From a checkpoint of a small transformer trained on Wikipedia: vocabulary 8192.
Each number is 128 + 24 x the weight over its row's rms, rounded and kept within 0 to 255. Layers, rows and columns count from 0. Numbers have three digits each. The size before them is the row's rms in percent of the matrix's.

# layer 3 MLP up, 512x192, rms 0.0846, rows 57-128, columns 0-63
094:101148137149164150088138110159161161157143107146111128137127139121166187136137131125117096131130102145124146116146118133074110108100130154133099100126189123111098152107160132126103122118139111
099:098143139122109142127121152167102126136140134139107089135115123164111141140094121111169126108132164131138109147116112134089132119145169114149078108104079091123133125122099113094107156118098133
102:121118120103138083135103117116122122152128098085132107126126116143137101173140136144116177156131127100186105142157105139153153124128150145105135114128158186123138146076156123157120148106134166
108:141153111118157145125157123116134162129128107130121110125139133119117120122171155104126122142130113110161105114121148133147120133146117142116106146088109091115113134127123114118174131140146157
103:129132120133116088108114098125124122110134111153089129099141150151137134138095119180162117116128157089169135134198108119120138158133109146120099159115136123099122104117133124104099154170132069
102:092125133128065132118157103122115161128088126132085094127167166105095154123129091143181124102087127192148081127098154134114121177115152138107143088131165122116194105144136091132142138160116130
093:137127099095113152129152168120117098099099153128151144148143174104110160078163116150102131140101117148129133159126126110142104136170110104116160137124124138103101117119119120171122097081152109
096:167102114128111133082135096131136107135126109139131112157143141107156094115111160127154105136189120130144107133138112118114120142064103133145111137150132138143140153101121124133089114131140123
099:116109120101120097131175102126095122080112135196125122114134109155126136116135125124165088122152107103143118104163091105097158130107129078108171167104145103115105101132110121142154109086151127
096:075141111122135091144145105133138099137133135119123151172131129122118142117145095100142105158146067083143139100117120131138105130137060136100135169135172111129177135094074123108135140134134132
099:108145163136145112144121089145177142162095169149137152112113099135165172113113148129181156120089157109144148153080119136105114119144138130104104119145136142110133123132150132100142075144144127
106:131127067115143127105104130109109141143128108123083148147117117094104091119126112099100130128131122117129104129106136113126128146124098092126111115130144124173099119144133141132120186112126128
095:155109129120133106141120137134139157164126165142119135123128119141116094102155158113143121170178085114109169144162096113097127156108140139125103122144161147147137109157131150115119186126152107
100:168118132090123140115109096142113112169129135112128123113117170163096131113128115116164133140102134142162141151173098067132154152136111112130168135113172141129081150151102147105095117132182137
103:148167129112156148121135118120127085134146191138101122130138138178097108124114110139117148143160144137151150139113161184082133169129109090138100135060169164157178129124133091139144138096156125
098:178132120163168112141144102104158137145146147139183139112125147136127131108134134066130159112126130119097113186098147126137107158118138136089140148120128125106124128137129156154159137140122145
107:150140114143105077156139130155140116124164124127092168149157137104127133111128108123107131099086127124116109093112147128136107084145152130141137129149120085110138102094130088177121114127156111
098:118113107146089110146114125108136151152110115133120128155120100145155135151131157145153127075107135102144124138137148111129131157124116109112127151137106156143113131128112077132099102153111121
098:132107159117114099139156140150110133087140129074132113137110121115127139165118105147153147121114140110122133119143100171122113121091124198097142200123097143126140176107146147162162105131146142
097:130105140113166088090097125108151125098115165074149161077111118159112124157127104137109118083135131124145126143124107143100175168114170116121129119140123129157110123127146129170091126123105117
103:162114130130147118136132074114147126122121154135151127108148154109119177122128101130096131087124136083143184115100085159072131125158058125114152122096149111124160068145095186123158126129107127
096:126133127091105143112134132193112121141126143117135135150173105109162124126133098092142094077132118103148126124161097159126139181098119085122152137129095107113114146130119140122140124100134156
105:138142136109125092097080126118144135136189107126155137163129140096122150141140121160155114141102125117114097149109134105135127126105150098149120112126103190145113135132094170137136143106103131
094:168167116127090131175103116121126130140121129116143159156114109123137173173164131105139094109164143117128150132102103158116111162108145110135106174137119128098159166140187135132154152088105142
096:147119156114086098116143126107080144132167118135062145127122163113114125116118169120106165137167144102158111176147115133111108106164102142158077103109144116127119147121112115134109119123144082
095:122084118147134090148113133148129187133096096113145145132106113107130130156131147120145141175081168110094122113131108138103125123108074144128108134088114111159154143137136149119147080104100131
099:134115142105124101135115080155137136112161119148123136121148121118153152128127121084116138200090128111119149102200156158122130167120123137125106135133171187079126137179140128145101137136136154
100:178130147172127115151124139109162126150060110105114148044139129122180112132108131138119153125098146103132138129120121090163158132136116147132139108144154099125118150133107152130154107133130130
095:134151120144123168128159087197142114105140127107084159146120101107124156157114119139153146127130131110136153095121143169111116112148123153094123111093116114141182080130093149092118125130117087
099:155117103137140126131114076157096158140118165111100163080122123153111154084152101112117139160127156107133095140150131122101109127106127110155094113155163132126138184121142116138147160158138123
101:146125134139123145090154184131109126141147157162135106154109105123134127151103104159123138113121076141147191099164144171097118123109145138126133122112155127132137129094162126158141137124115128
099:139171141133169106111117082113130108139100108122145125125092120109093113129118126142139093106142138092141110151111150129185140151158123159121097144086117145135145117102098119095152114160118132
089:133121155145120175112141142137159161110142134147125118121163120107107102126131119147118149142082105100129161121129146150168183083164148181143156128133112128131119150151133115136099120089132147
105:090148143129116118130137134130171155103125131110135139084125112136082095147134158139171125119112114118211160114121098134126121109158167119124117118121126124169129060122094146125148114154092112
096:141112134095113086121104091118116094102134147165156107064104103099120183163121160157141116100121110158154145132108101093099130113092110148146103134126137160139149139166122160158133152135116124
102:101158157147131107140087113110127120085098115136129141135114146152106123119123151083160116085141090115117076099121128099143149132151078145123114192123126113160134138120151163170169149169124080
103:109125093101149128131129176135137124159095106134153100146099172152143122165158077142110117130141105127099143104105142159123141105161123114160134108103101150077131114138113091158174111118102127
106:119099136091137114095152126137131133075123175140127131136175144126100178146141161134144124131126124094148174070124097167152138132113158114163139157102123120147108117119131148129157144138137135
092:145136105187142123134105140097130111117130123127123127126099136131115130138193094134128127081162166112168152109079122134126149186157112107115179113106121132140106136106130121107112119138104119
100:111161100178122126106172134156110110169113091091117159123153082129151153151126091159121100095143130104156109135168129150114166123131101063093146114140144111146083102135132125107146142137109098
102:088124122158128109144154117134068110108101132102168104115113134129080137146163145135116107112128071148136143114148138133089123134164096120124151137154143092124148081118106172163119162107158083
111:104105122123130146173157073089139077116125148113088156137113130134109129105110088139133101103124138147146124129126104149091134106076131141112118125087171195139146127120117132128118182133152140
098:174138129108137119121142144108092095130148077177064142122105155166092122097086130124129077147141180133155146116110079118131151140161134126155127166140140146130129153171168118110125123110130135
103:097127131110151131160158143147094131161096121169116090118100096126120176135131096144186093137110145159143125105147175105118144125147169145172144120138158117118140151136133144087079178163142160
107:125128082150161139096130100148139130145153110164104127105108117101097148122131141132103117146101103121129105114125114116103142131081112138113176101127150113113108120141134125107148098147116116
099:159104135107076112118136119154145131091124131141128091122142104099138134093114125135137095127132141134139124123129135134167135105059103173124113168178120169154142153085145165146115090155082098
121:103151129087163117130116130107117103123117112126076129153122128128100151139135145131146079126186098140092154103183139119130127136112080131157124135148113140122106075140147115113159143133094132
094:158138127212126090156129127147125127126115125113105133142156105147104130124114172130133138108173156185123128173167148177118165127144091133115115129103129102113142116106132130130134152083135148
098:096108111157171143111124111127112109125147113105120126133139108152109097142165085127133102164158148110131139184125093144085146155115137143096153135154135158120096123108051105107105127132089093
100:098129118120147138147080125159107137164139109115106125143119110143102168101117147143162137125150076088075122104111160105135143160125101097142107137131120134129067138094138097136105176161105158
104:160127131121171166130123079139108084131132102114162108062172122135119118141111099133106125096132103127105163134147107121120189113133131139128135133122110124135097158117130147092115138127092126
099:145152140136127114102157125103142096145123096143132135100143115147095121114115117089147126144123149117158138111170143141157128144106137093100122126154141079142107165083108113120122129135132141
108:167104149140138170093114106126132102104128109113126143114150141123155154109090168141117142108146144110129126162109119120135130162117116142084108114141133148107119112134092163127141136149140178
092:092147122127129093105095126103151129106148138117137154104131127133130133163155137085128144140095144159102157137120118149191188101126105123148161136106117096134100098090118117122121079135121128
102:146113154130170149133125160138151112080154108130122077118122136151085137127107115110078122117120131114089095139136104086130120138126116128140091119134114136095162090082124118103099107146131115
100:141087182167133136145154155147107145137106124143158171153129146153125146150110121108118105167127095170146124138129143162157160156156131120127186103122118079153131139157154133102155153117119132
100:126104119148135158122159101134149166133127101141095120112144125181132127121108135154128131126065144129157163108171159097129121117101139124165104175153134181113131154107098128163123114129148115
087:107123140112136117100128093090091151111152142128112115114063116095153103136160113137120149138142143160176130124141124131148077130109151152083071153142145117144145141092113110101109129171110116
111:122124087155111143089120130109104149124114129117125118087159162114162122120185143127131139099152124142140159133129153122161129124116120144139122103144131103144106124128144117105128152176176098
095:078118112146126145170135126130159139106126181111105141129144133121115114121149135124095106149144095140148089109160141133102142135144170146105151123176171103198145167141120120126117119147155131
104:146124083150125163143151123118122120106158116125078141101161099133125143093103116135139111095147153160107099158087080128131140082084130160135110149108127136080092110156169100135137171105090164
099:107137099165152112151143163159133099116136119103088161159107115129126110136140121143149117128099149107081175130162120167120153095133132168099126126112130147124178097114157125122144141114164088
105:119134146125136123041114127081127163097128131111132104123140141121106130141142138157133118139146111136119135130132141087112116109151107098100101104155114148138089129125094147121159066108115143
097:141139171166111128116119098130167108136162129121136157106109092149097133089086070123110119097134118119104103137088133113138126139126097112128110131139103083154130159126156156138098153119084110
101:158153137136078127172157132087137133162134152156150136138192131140135102119153149130115119118113105160104148131142127065145127143120170087111123116101130119129147108150118122135131129137145174
099:116158104153080110103143118171139105130152133122104161096160158130148108099103154097126131156134126115181107116135148144158108135189138134194121149138170128167093164094112117087129167094128119
103:089109109109135092085133159176103142078131087127120151121180132131159134134169116131127145165109089115105139115117099135179133117156103130056150138099088123099151131093121139187103090135131138
091:131116125131125113109152133151147130123131101106121156108106110102118145138108128099128158128095126112129083167090124121142122155121148133090132155163095144149166066114142137117152082177117141
106:087133124163165155116140142158130170167108130119119110130122112165146128150141145131127158150161132137139109155085122107197138144113152102146123119154125136124112121131114091113136116153134147
101:126111132161073167158091126144169139193128127139160145171114117131134130162118124110077178143145124164138140111069129119095130114109164129123111143130157126170139143149142112155146122106150122
102:117120127093106129121118126129129115095163107111142093164138081122128127121147132137179095173086105119161122123136162091100149112104132165126154115140142136139146137163095111145109138175119128
104:132131124144128135145115114112174119123128143107129143087099160139088141101100115088133144137137155108115129145123088155120170143101118159115098158128146137144175084108131129137097099137154125
# layer 3 MLP down (transposed), 512x192, rms 0.0849, rows 57-127, columns 0-63
097:135145153141128148136103113171143119140177148165196120140115109168175151111116130115098142158106133153150146168132147087158153128189097122110125146132161079153107115090117124121118095134134087
102:083127115146117124127135158112162164138107138102123116160160152147181124153122146118158136120085179135146129150164145151099125101135130141114106145105114158129124168121090083140145134196135138
102:122071105135132129128131126133125166152112100140117089124198112108101084116111120101165098137116149076140132160115149116108128085140152148146174117107157066146146160079142104118129115144124146
101:157131087090146123133097114134091158143174154119134134146113177114111099163101101146139119111114125140129149107159108156127165112133127119113128121148106084092153116153147143138102152129134087
105:110150117113146136127126112131156113102154151103096176167118131124132141107134109138120111154129130146145135123132123154147129127123121144150141167164145187140122118135130120128149170170169111
102:132133138115145144104114126116138156122132109107096179146124132105150150161096117165112188106118155108136123166149132143130165086088115163146122119134140107138112095080125090103126136117166144
096:107126099122139138120131097141125132102147127122141154102108172107141122108097126190115115126137152117173122127129144116134108173098104165162138108116107152138110121146122176104077152126120118
097:141111134139179092059122119095117136154112112086125131128110172159126142159125129117154115099103131105150119129123123150134156117073142150158139126146109121138166145128099135146121152100139155
101:165127139084125112130152114133113114119122090151137145164106097121115111125140117161154134115095146107141131093159140165122132169121118076041076142110111137106127149131117097137102102083141100
104:118112109131129122087140150133152103125097124138140127116133158110081102126126114126127131090189117134147136058114127139099126144133094099132101126124096148079155151129135158108089131073150092
097:107139147133112103108190152114168160153097128094132128152145107108107083108086134147124139112137110120120092143135138111129186116147130131109119113101102151144104130106112145139102156154134098
101:130133144134143103116131130182095162132174154144133130132131088122089118121134161137107129112148103118083150137148111081171125099100150124082160146141107147148163133124158119119133101113116103
097:156100136148116106143108131125099154120071151177122149135147132149124142169126139074138133133134158155118111139126157146118125110143102136162124127134115137172119118170069122151149088061135164
097:151170148134127112152132141152121144117112147142124112118146193129156149131168158121123142128128080147147183130132112144101104114112134138161110124150081150140134113134143117155093122163094174
100:143102110122125143117106127144105094122113103154145105186099129090123097131101092094132137092142142097169068087124148146101083129109108071151136117097133140130133156157091098119121109141127126
096:066117120117117109107086098144168080112137132125184148132123086148113121145087120161145133154175155135137108126118133111106119141108089090146127122126104151149157116083111108129091118103138122
102:106108165154142138152116152143153144067111117148124165159155111130126150153145128138113116137098130114128103118138155107119059136128115122141147149111137111114132128113151112124081161136094146
105:139091147150096126159136157137122167152165131102137131137089128124104092143133137104158112121132124141139110125125082097101163073148116149128096103180102108096105184133175148087093121139192106
105:113083158108134094151105132145151131104171094108122146114168129138101102098151117101110143131092119162126115140154104139137133072117112106127136093140090082126130107158131143212090105119120136
099:125150124157105142147133128156109080103149165115198183160104138125128122124126123144163122108125121159111147158110125150142129113119109120145114155091093107145088118136136101149110131158169156
105:153107162128116117105121126138152082111115111117142124159117135152111139137080155141112101116128163099144138082151113172144113165101116135139141159140119177072167103166104201128134098145110141
094:153108145163142129112136122116123104121113116135133145114155087118137152142143141104120125101171096140127122133133150095151157082112167140128113101110126155132170142135170164128056142118103111
100:107104130147139119135088134094142126097114143122102145139126110121138108132138143112131105130143109097151095183099158083135136141107082096172127131153093185088112133126104101077112107134120134
098:115133173148106132149142115173152119107125157158062109137158108125082131108133126119100142139152071121176072095124148067115093084109165149140128096151140059116102131129072122117119113127116121
096:170121151138199127134093118145123175139111084124127168118131113157099114118130109122097094127148119141094098127120126121136145109127154149094118124125121136096170141153142111132105140095107116
096:119086118117132115159142136141081090129177117093122115108090147175119132138120150150142114132099122095111109132153145141136136103105128127067130093153143160144126105137082142131180154162122127
101:125123123105093101163139113131138178118139067133163128171134121163114156072146114097151130113118142083095092134162144116166164118120125079117183133127098131092110107085116125135123154123137124
104:122114135138146105134151124110132137134105100122113150116155121146120143135145083158094163103093136100137118152159143143091147079114130101135139105115139083115122179109118084107182181122090106
097:112139135095122106114165173122089090121146129121176143106145099158128149128123109074073130118138094131125116116161127118138143148094087133124143125143100132123106095155147134133136144101132109
091:165152110105101125118146114076141076159163145169145100114108104086069101118158092104119096142147130129077111112107126101157143105116073133181129097110127088143121145135126111095133166144128142
094:117135118121089173120075157095142103074062123158120160123095090143130145133113122116138132116131137099153157074150102106099116119123121146141149128120139137100168122087098165143174139131102122
101:131164128167144119113155134163156131159128161135140127103119161112139129144092076201106097115136130135134110128117140179115112134130104165122112107102101143143114112125143120136100127078160144
099:114151158145145133121074113099119151096138084112093138158123076117150133128123159118145128133138157109136072146106150161140113118133129131094089134104115162159135127176126157117116168148123110
098:116108129131149139172103113127089129122073120131115124134112165122110103172135107124096148143127141105093102083134126117100127117092139165090162126100169128105138162123154159118165125135107116
095:060114160096136151133114158140148158138134142117122146135113117152120088083109125135120083135132153172102120131131127126128133148166153128089107124158100117113078148127176131148160121153137172
113:132130136129121123144102120131129128131115139174121108129155121137175158148108083140133143109110126103151100102119141115081094122111116146108118113147114108155163142107083161120131147111113143
102:130108119187121135154158139136111140139139107101140151122083111147135130119062130183122100160138159145131106163075144162149117150128093164139069123136107096160134154139120087155134123160128151
106:151133068122157138132125093151142106114093143107090102122118146119134111177083128157074133110117155087140138122135130163118129115104155174101155143125125078143173166123154143172099136150119115
093:106156121138160129093102151129109167127145150135060114128127115114106131065109121084151094179101097122125132123155134119175166112119114110152114150145111105142122135107150146073123107120162112
095:129145120160139112123170131100069163158151190109132129109129100126138156112126151146129114139111170162141127116146119113101096116107112117150144154110121118133175143104137092131202104095124157
104:168149139084142123126174138112101152121140096098129124141130130099120132155171129156180110121106135069161092126105110119080102111093101114164109122129121183157095141138100127170149164161118117
105:137165182109110135111127120085122140141154134151142142109106131143136156152121133072165103101146115172127104168176097123116101123157160142125154118155122124104117134117176113076120109157166105
100:124101112188123093142131124144132099120131103086159125103145166143104125119091165102150118082107112131156111147090133127113089149152151109140138153128137110167130148131177161132129089132109067
100:144140134114134125137149130153178114133099096136157126165089138120152114126101088151115132100147138108144157112120142116114114140093159128140138111098104144074136162142124114083119122147175157
112:146122176134153156151140136162148162135178123142147109122126112106128188078130147197110132127103099144102123114124136125077158170127106159108134107146084112135125119184103119122174141130129152
103:131149109104129158131127133155123171137115068098085114141125126057135129117107119103109143117119144088144120117109118120106136152131090173097127146150142122136163133110126166122122136128124127
103:095097155122116116130144129078149119128132103094136123119127155135109094164107137130165119134154153122149117118116115154072100138151121131149136122085131164133131112085083175117056106132126080
096:099100146114095071169179163103160098115140101118128094138084126102125121131150114132134126169132105150124151181134136089139102141137104122152126083142155134106133159100136131153107148132090154
100:128129099150142106098100112150095129114137163108099105114170125174082124142106070125126104176120111116123158113130125157130121108099115118145143112163140071119089085134100101154123144112144151
097:185128116142125178167140070120112156127136143094112114132102117151107126129084097126127143090122142167179151144159126132132118094100147138129117138136156098170147096144149143140129109149114085
104:173133124092116128140111154107117122115132134128096127099091171147119177127127112131080140137138166111164169150107089095124142145160151162152157137101089157128129156125146156147134156125121130
102:140126146132141110150130124152176083137088100139183123128138139139087179146151136119092105117048083134114167098061105129131159115116085103122143120135122114142111110146146120156170135120145143
103:112141098140164105114156134125137123168118119113161127145084134144158109119101144115139118135153144166134108178100127135105173170134153136083117113144108109095097141106105129101148140115158149
099:132092113144121117152102160177101109139140115116158098115120144117100131096152137143140119155121102143120113099110136063096053126146174148109093143139123125137141160140145135147099134141123130
098:100124122143149126150118080182172168124161105139134114135091136143128120104122157124124111095110127114152143135134152115136153134129120134124109133118153164142122130130143122142150128150091138
096:104141167098139161098205111123091149119165157116084136085082156159129117146127130104117104113115130149098120117073138134165104093132150147123110125115107122111107128118128149091136107091142103
096:154129115142110140162111147141163134112134136117122147146120119132156157096138090123138092121130162097119105131131185168106146149159166125123122133099133078127154128116129151130131146122128152
092:185103127145109125136143141147123128100139089173133149150152110141120085121142155096147098187101133114140113098119140123124122135090113155170110086147176146106107149146126122153139124116136150
112:120129100134150090128136131154100171161140153113121124105121097158139121118167126132126134114153146158145137180102125145210119141144147125113150099118087152168158127101118102134172147151148124
094:098125141101161142112150148127117140154172106092158144128133107186122144109181112092166100071158140109126147146130147102182136110111168148157149147143185147106132107081150128124121097111181090
101:166158104122126142140145150118113099132136083155114161161127156143110156108108114104119139136172145121136146185096126134107124165090094134132061133149127151105097129161162144147130165167090134
106:135120110088131142113099186162147098118104108098128163133133111087112142146107162122088148132122075147095170133146128176137108124087121135148164120137128112123145132134158168094118132108104150
102:117107108088192121141122071128143097143107135095114131145157101153141182123128108101121108186107148113149145123163133134163112114140162156111123174167165147152114151137170130125139168117113144
094:119143099101119154185153115141128123112152163110058121138079098088157140165148132121115126166128128129166140148137084123124146121151128150129116115138168162138158116113118073104124103120156143
100:122091094148113155099128143152112118127125155134092161146114083131101147146138163143131168135128157161167112083129122154111155141145129125131158133139166098087112136100128165106122129134134156
100:173132080120119093151162128176118084139139164114125113089101142130151133119100085159101121186103170152140158131150114126131146162134183169091160125167101082117084183102104112106190153137114138
098:083184124098126165116103160133130135168062117146088146148149126124151119142164130129144098144077129126092128121128129198128134111140113121102101127112126155167148133122157087168122117128113120
096:117132107140117123144145135149135090123124103118110148136148118148108147137165157147112118151154147155170130090157108169122098121105099133078174104114109060110133100149121115138114134132134147
102:131180127083168129127163086131135110185146131122133141118154129142092136128136132149154119136158163126126155133134198142137121155122133140160084112110133181052171137137133122121145137139144112
100:106131088154168140137156140110146157144120126112111162064131118122107133098125162118134118140127168125134131163063143089096114117101106124154127118148136144129149104120142121151129143155093195
098:139105124133103128143099125066120108105124048102120101159167149112160118114129101170118103106131163128124113143118100114113120101165142145130108170154162104130155120135111128117118115099166104
# layer 3 MLP gate, 512x192, rms 0.085, rows 58-128, columns 0-63
099:124127134166117137170125103147137148139078107101122159140142161103101098136094149147148141144126120114074162149159104142082148124130154136154163086119128129156138128134130117132135143106073108
100:113157141170174176130093156129128115111120106132117141154136108126131143134121147128177086136132150172145134141129119139104150115142120093148104139144104162089149130133117103113167112094113123
117:137126092166092107141142146114124107149159178180150134148122145105141119100151142094108139127107159119122095093112128142164164129071063097146147091148114126114139096102140128136155156128120148
093:157122171127150127151152135076121077125155148170139181127156110140115127126122166153151100154137134122104147154175127152140179164116112156133091153118159144139136127155113125091115128105142124
099:120151137119144121095150147159156127160164152140191150103096101137136179150153159081125099111113125102139160096129073106129133120090134133147095116113123100118153121084108119129095142115140147
092:129128114133109180148115131127098163098088118121106113101128102148110144118127111154098175113129119185137088147098177134146150141142157112112142125132147104101110147137070118144148116147155116
097:160104094105134154160088145174118168099121151115124133100124153101129135173117141096123131117076123155147139160171163165118170077134153154144147114129132114101136112105099170137100114124131138
097:166167123187146148105118100100153164145142155111118125140134154142140110116121135119101141127123119146142099164107186165114121174109112096118111133135122144141139113125115156107147116189100138
106:117123143150164101109127116115080156156074169136118086118120159134125114126123168188133151122136056112107121081119120113147084122140166113137117139161135133102114120157149156139111130140129118
104:144087163156144098119109139122150134123165161132149091124054110120134124144141149176160150136128124130145142142144146134183109143104130099153117101143124090149130156104094139120133122108134105
112:154155114152136148121143152144108131113101110172176155065202085162122141133134140150142127112119151183129088131137165134137147129137132141168101133092126096171143130123170135145139126092152109
089:109131136096131091084111173151157147153161163125088098140102123099151133137095143134129134120147103139148127152125106107111134108085106147133131152153130155085088147140115137096121149148115138
099:106117154140104110133144148132129113117118082121163168124135136154116080165122119172123150138108146144100138107142119127140138125146152119131148113121137152129153118123115166157099156129147115
115:120126133151131163170139142131065160136111102113153105118139127122121133126153156165120159163144176170151111143127099111145114112090101147099141104102100099098090116108142106102153090117091156
097:116075134130122166141122098148134123139129118150119139135123099159145126168104144135123147124102136137095128121126150152116143149085075172144127118151153110141150148118202106117142117082098149
112:113165160168117185147135137153152117101117113110145120173131120174113115103120127145071157122163142130151131133133097135158126157142166095131114139133088166138157099090157135158153082153142114
107:082133119130108134101124133126096128154146122136154128148123092141148161153144146108111138106110136130100115131134104158077138123086092133121158113116122155135175074135153110148129119098100122
100:115130164134129100127127151156113112122135112135148133155062124105185133132105083094136107107138152121135129127135115161141099123163153136099082097159103185096110117127118123128136125156141100
094:110103158102086092144089096153196107131116119126136096114104121136161139143108075126108158138108135114117090088123128091160130090145125112138094142139152119134105166109118153128142140094107160
110:156123106168117108141165114141129118152130119108127149133123125133126150123118099115133133117159138161180066097135119131104145107122133115137169144144108145104137121150143133087120141130120164
099:134130142129126133158154130169133184103117132150119093107127122179175153123113123118139145118159145138076118102135119106069100194102106136118109157118100126156107159157122136152146105098111148
104:158121154129118124192123098132069176159114131104125149140157136145132128101142144114058108153110173133103150140126120109127149125126132131093159175113141115168134095142157117159131148144116120
096:133124092110158127109152108120147113132113143139138108082095161166127168149113128100133136155116117113107088146137051136134173162146107109137122172116128138127156128138114131146169186102153120
101:190104110127105149149128127127173149116115126111123124154162152113065118115173143128118101115143128127134151095141143146168140141128130126116117159124083110114157116142144115095135080153109105
090:146124092110127143135102152138123103120137116101154123119068142137135124150161176143142129155080110134156151116125141113138137119092123082143089086145104164120149126159133172133132148140129118
101:168123142108116157161097133125122153093143105099134157167107085117120126167129143131148113149143144168130104149158082143146129152133094151144140127117136203142138143134159163119091165153136102
101:117092147125137128130145115167153113129134104172141143099126161088105140119152088182125093098108114107126141095149132155156094128109109151140137175100165144121156131079148157101116143132125109
099:114119113109160087134107125175093099123115132144147122071106132173120134094120135094157122139121130132072150096105135174130048118076114115115132100082120141142147151167139094139101108177134133
100:128134127122103084135148110064107121126122148150129114119087132116112144119149103179156124126123135159120122131117131111136085116115115155177112127144150155145085100110106157121114123161144120
096:117152098134084120133113124121130116112123157155096117133129149075150140130149110102093146156114080063150146116114094130112136136124120162126149138132102131115102123109122151070153139138146134
094:154172109114089127159123116153127146163144086126107086117141112112139094115144099141140135145097158136169155169148088144150120139116157125120108085135133133136071146135099085135121114114146102
099:105151119138138095123092124106127117107094128129114094149073109166117109115145128106176135146119139115120109096102126141053081159115093115094070150122157144140133122126112129173149119150086105
102:111125092133128136098157181119085124176131128164149135146173093127120101135114118101092108133145158137144159120108138181118084112084114182116102137131097115136098150143164109146133123134117142
098:132148116164159097161118157149112152139118092161137100113109155119142135111112078124119093122141093161105172131102166103084112126137133150135121131131130083091074127107118150174107134114108114
114:153117161137131131159117114096122137137078137146157107135122196110114114090151120098100125121122121110170079103140102136122088152121128144116118148092142148147134162099127135152133103136162082
106:098096148139110156166145149112126134135142115160121137102111142117103124122139147042128133169149127120150143111125073096158123102133116146099133162140132201155080141127116112124070142135139096
105:131125125110112138106169128113117068147088129144088149095116116110123076107120142095178058118108118165180097114147116146135134124083150150110122120124132122140113131097095131096130136139131114
089:101113108114114160126144129157111139100152114125111131143165099152123093124153128116117148142151116162154130139118106130129177139124131138093176190126104106072063114120115137110159139065155134
098:080131139134113129116142138107116140146147129170119105152122158154112113141150163123131110155116053135104113148147143143125114112139129162124138124103142111113133127160138124146101155144135127
096:100111123112170194129116111169141128117138122163149114149096147136138146154130155108089127162134098124112095160144123092140181168104134145124175137129148123108117149140130092115099121144148122
110:097175146134119168116135125131137107126137105137131133108098142109114123088142092157163159107096136124108128129135101119079120129104136146085116120151139126132118127133119100097134165141146153
107:150117163157124106111164129158093184134076121131139162132119118142130141131056130151157130115169133137146129130142139101086125120120125145136113126168140136142126121130114103139115116111126172
093:121184103123101125112124099157119135153103135117117125123107170146112159145164137118106139159122113142181094153126116134154120165140146105131094130106072159115109091119150167130160141112165103
108:124133152143144132096116061131134112128122132111125163182094134136169132138065137126127144107113094101162137090128123083159110128165140156108090176144128143100135159151147115149080126105121138
097:104123157155145135161129090142177135094145147091135131126129166147161103146136099114116112105141124115125125165162130120113113166092127158120139112117172146095092113152107167142133103137144133
111:095138127120126142106183101187117133098120104073138113166167151085146093165139129107078146102134144151147136144127147131161130096109153115124129115147163147166125128120115147081140121123127145
097:096135133111124173126108079096103145112144126113150144116100148115133151161108138172108110112129146128118066119112164128144141171148182150092180136127088132139132135146155120095130152140114158
099:092105114155108109127128101124138139158105103091098110136056108142162097141140137089153145119137161119180127115155154120151083156126144142104088196148087172135080137150149158139141123127135141
098:095154177152120122154138147094088098115125109102097109092113105118140142121152118146123121108097156135108124159135104121110109114138141159103131092142155131112126123150136113156192142059138110
106:148103121111127144121097115119164120148122122123117113148155136150152068127110160163152085090173144134134114107123168097102136089129115093151112120088128111160139117101151098155127117133132134
110:119144113094169104134085155145110160115147125135100147139103132157149091144161132162133081112132111112099114116134118150131109113103099151140146118096193127146138118160099131139105131166106135
097:077168136139123154077153130151143172126101117129127126121136152116142139124131151156130116147116138153110131137147162147130114147134152114100127124099116133124138135120125137095148122122124133
097:155098142112152170146148116117114122128101141123101092202114128108120113162158141107112109136126099150116119083109173141151102133132182119109113095127163155128149129141131123166127141146077107
096:091112100162094116145119118155119131116126103116152118142141141133128145179183138090146144122125152148123117129165159095093088097135131094122129151110085108122113078119156115161137115143099115
096:117155142144146130159128090153167144130123149084114162150126134162118148140163102104111149117114107135137126134102146162085167120156103119142111096130118081113151144142135136150115159145109131
093:099167136120183161102124084142120117095152147144123112162114157166130146138112128182120129112092116075147156125106089167090139144096110121105109113147112123099094118088132131135171150088140181
091:112082125129102108110112106108110137095148128117132169139127126120145133120115129119124158158108112130122113097148058122155088162095101111127133118162182111129130119133144147123094117145105108
117:154142113127133106116124170130149151101134139130151155109124117141135117104143132127123118131144102124127111130171138104082157153121111120116126184094112093112132125156143156069116112080112110
095:110164109103080173128128134116149111141160137143135086133109100139117094092128127143131155155125102148086143164109146148127117110125138164151161128117100135115118136160157124119144151124139142
087:151124087108167152138097118116108066120130183123100120089129157130133126144124137117128126129107128135113081149094106141089170108133134150125115142046103090175156101165137112113151157152131104
100:109104135142163130186135118110118146110128148180074065146155101121165114115132134135142157088120136159110072163148116153161163125126167120128119102123125146121123132141161072154107150143153086
106:103149122101140118162120134105087140102135103165146092108123089127109135106159150113157132106163089191122145080090133104110158118148111148123144078125110157116134127128112130142086144096125125
101:114116121088101158137135136102092160129128123108131118150123142132174086144119144155150137131062115128168120093097104146076100104165111118140107150159120152090146130126140134127094166146106092
092:153119149119127108136139128111135136100133114110167147065142145157158117132144149121105137098150139168116150128159127108128124121152152152147092121141131115134168103154130113142115097103163132
108:153157082119086125124130135132137109103186127115099153140109160094127110095085103113139117139137140121130145099114109123117113120103160141137120123085125090129076118120118105149093128121140108
089:158162118176110122130147117107153094157143152139101152127092160085071156110122167120129145097135119109143092138084123137148187142096134158112131121125141108163126140124117139109140104156179085
095:183143125104150104070123116077112127105156158136133157137103124141109084081088140166132140133144098106110116115132126125121141102152160112130094133095094116150098160108134127159160143089142128
090:186134144159136096167146120152137195168131137096101142141122144145165126132116168104134169138151163132180068171112122130162097111101130134132078133164139156119155151122137150133128090172076106
106:145158110150112137145136139130116143119124121128136111142124138127143126128133150134077151123112083146162141108120173136178120131096119160126095124096109150112099160114143119153108125140192143
098:139149120176111175154126142113112119137158126091101105134180139110145101104187122110132116130109172169129138138114084169085068161154101176108097161064112111067135112138162139159159129153127129
102:125156129131150148116139113136117109134079119176105119146124138120139120093102128130127107061122145145098132122116113096124123142085080113129136141109111138115099184140151117095118136123124173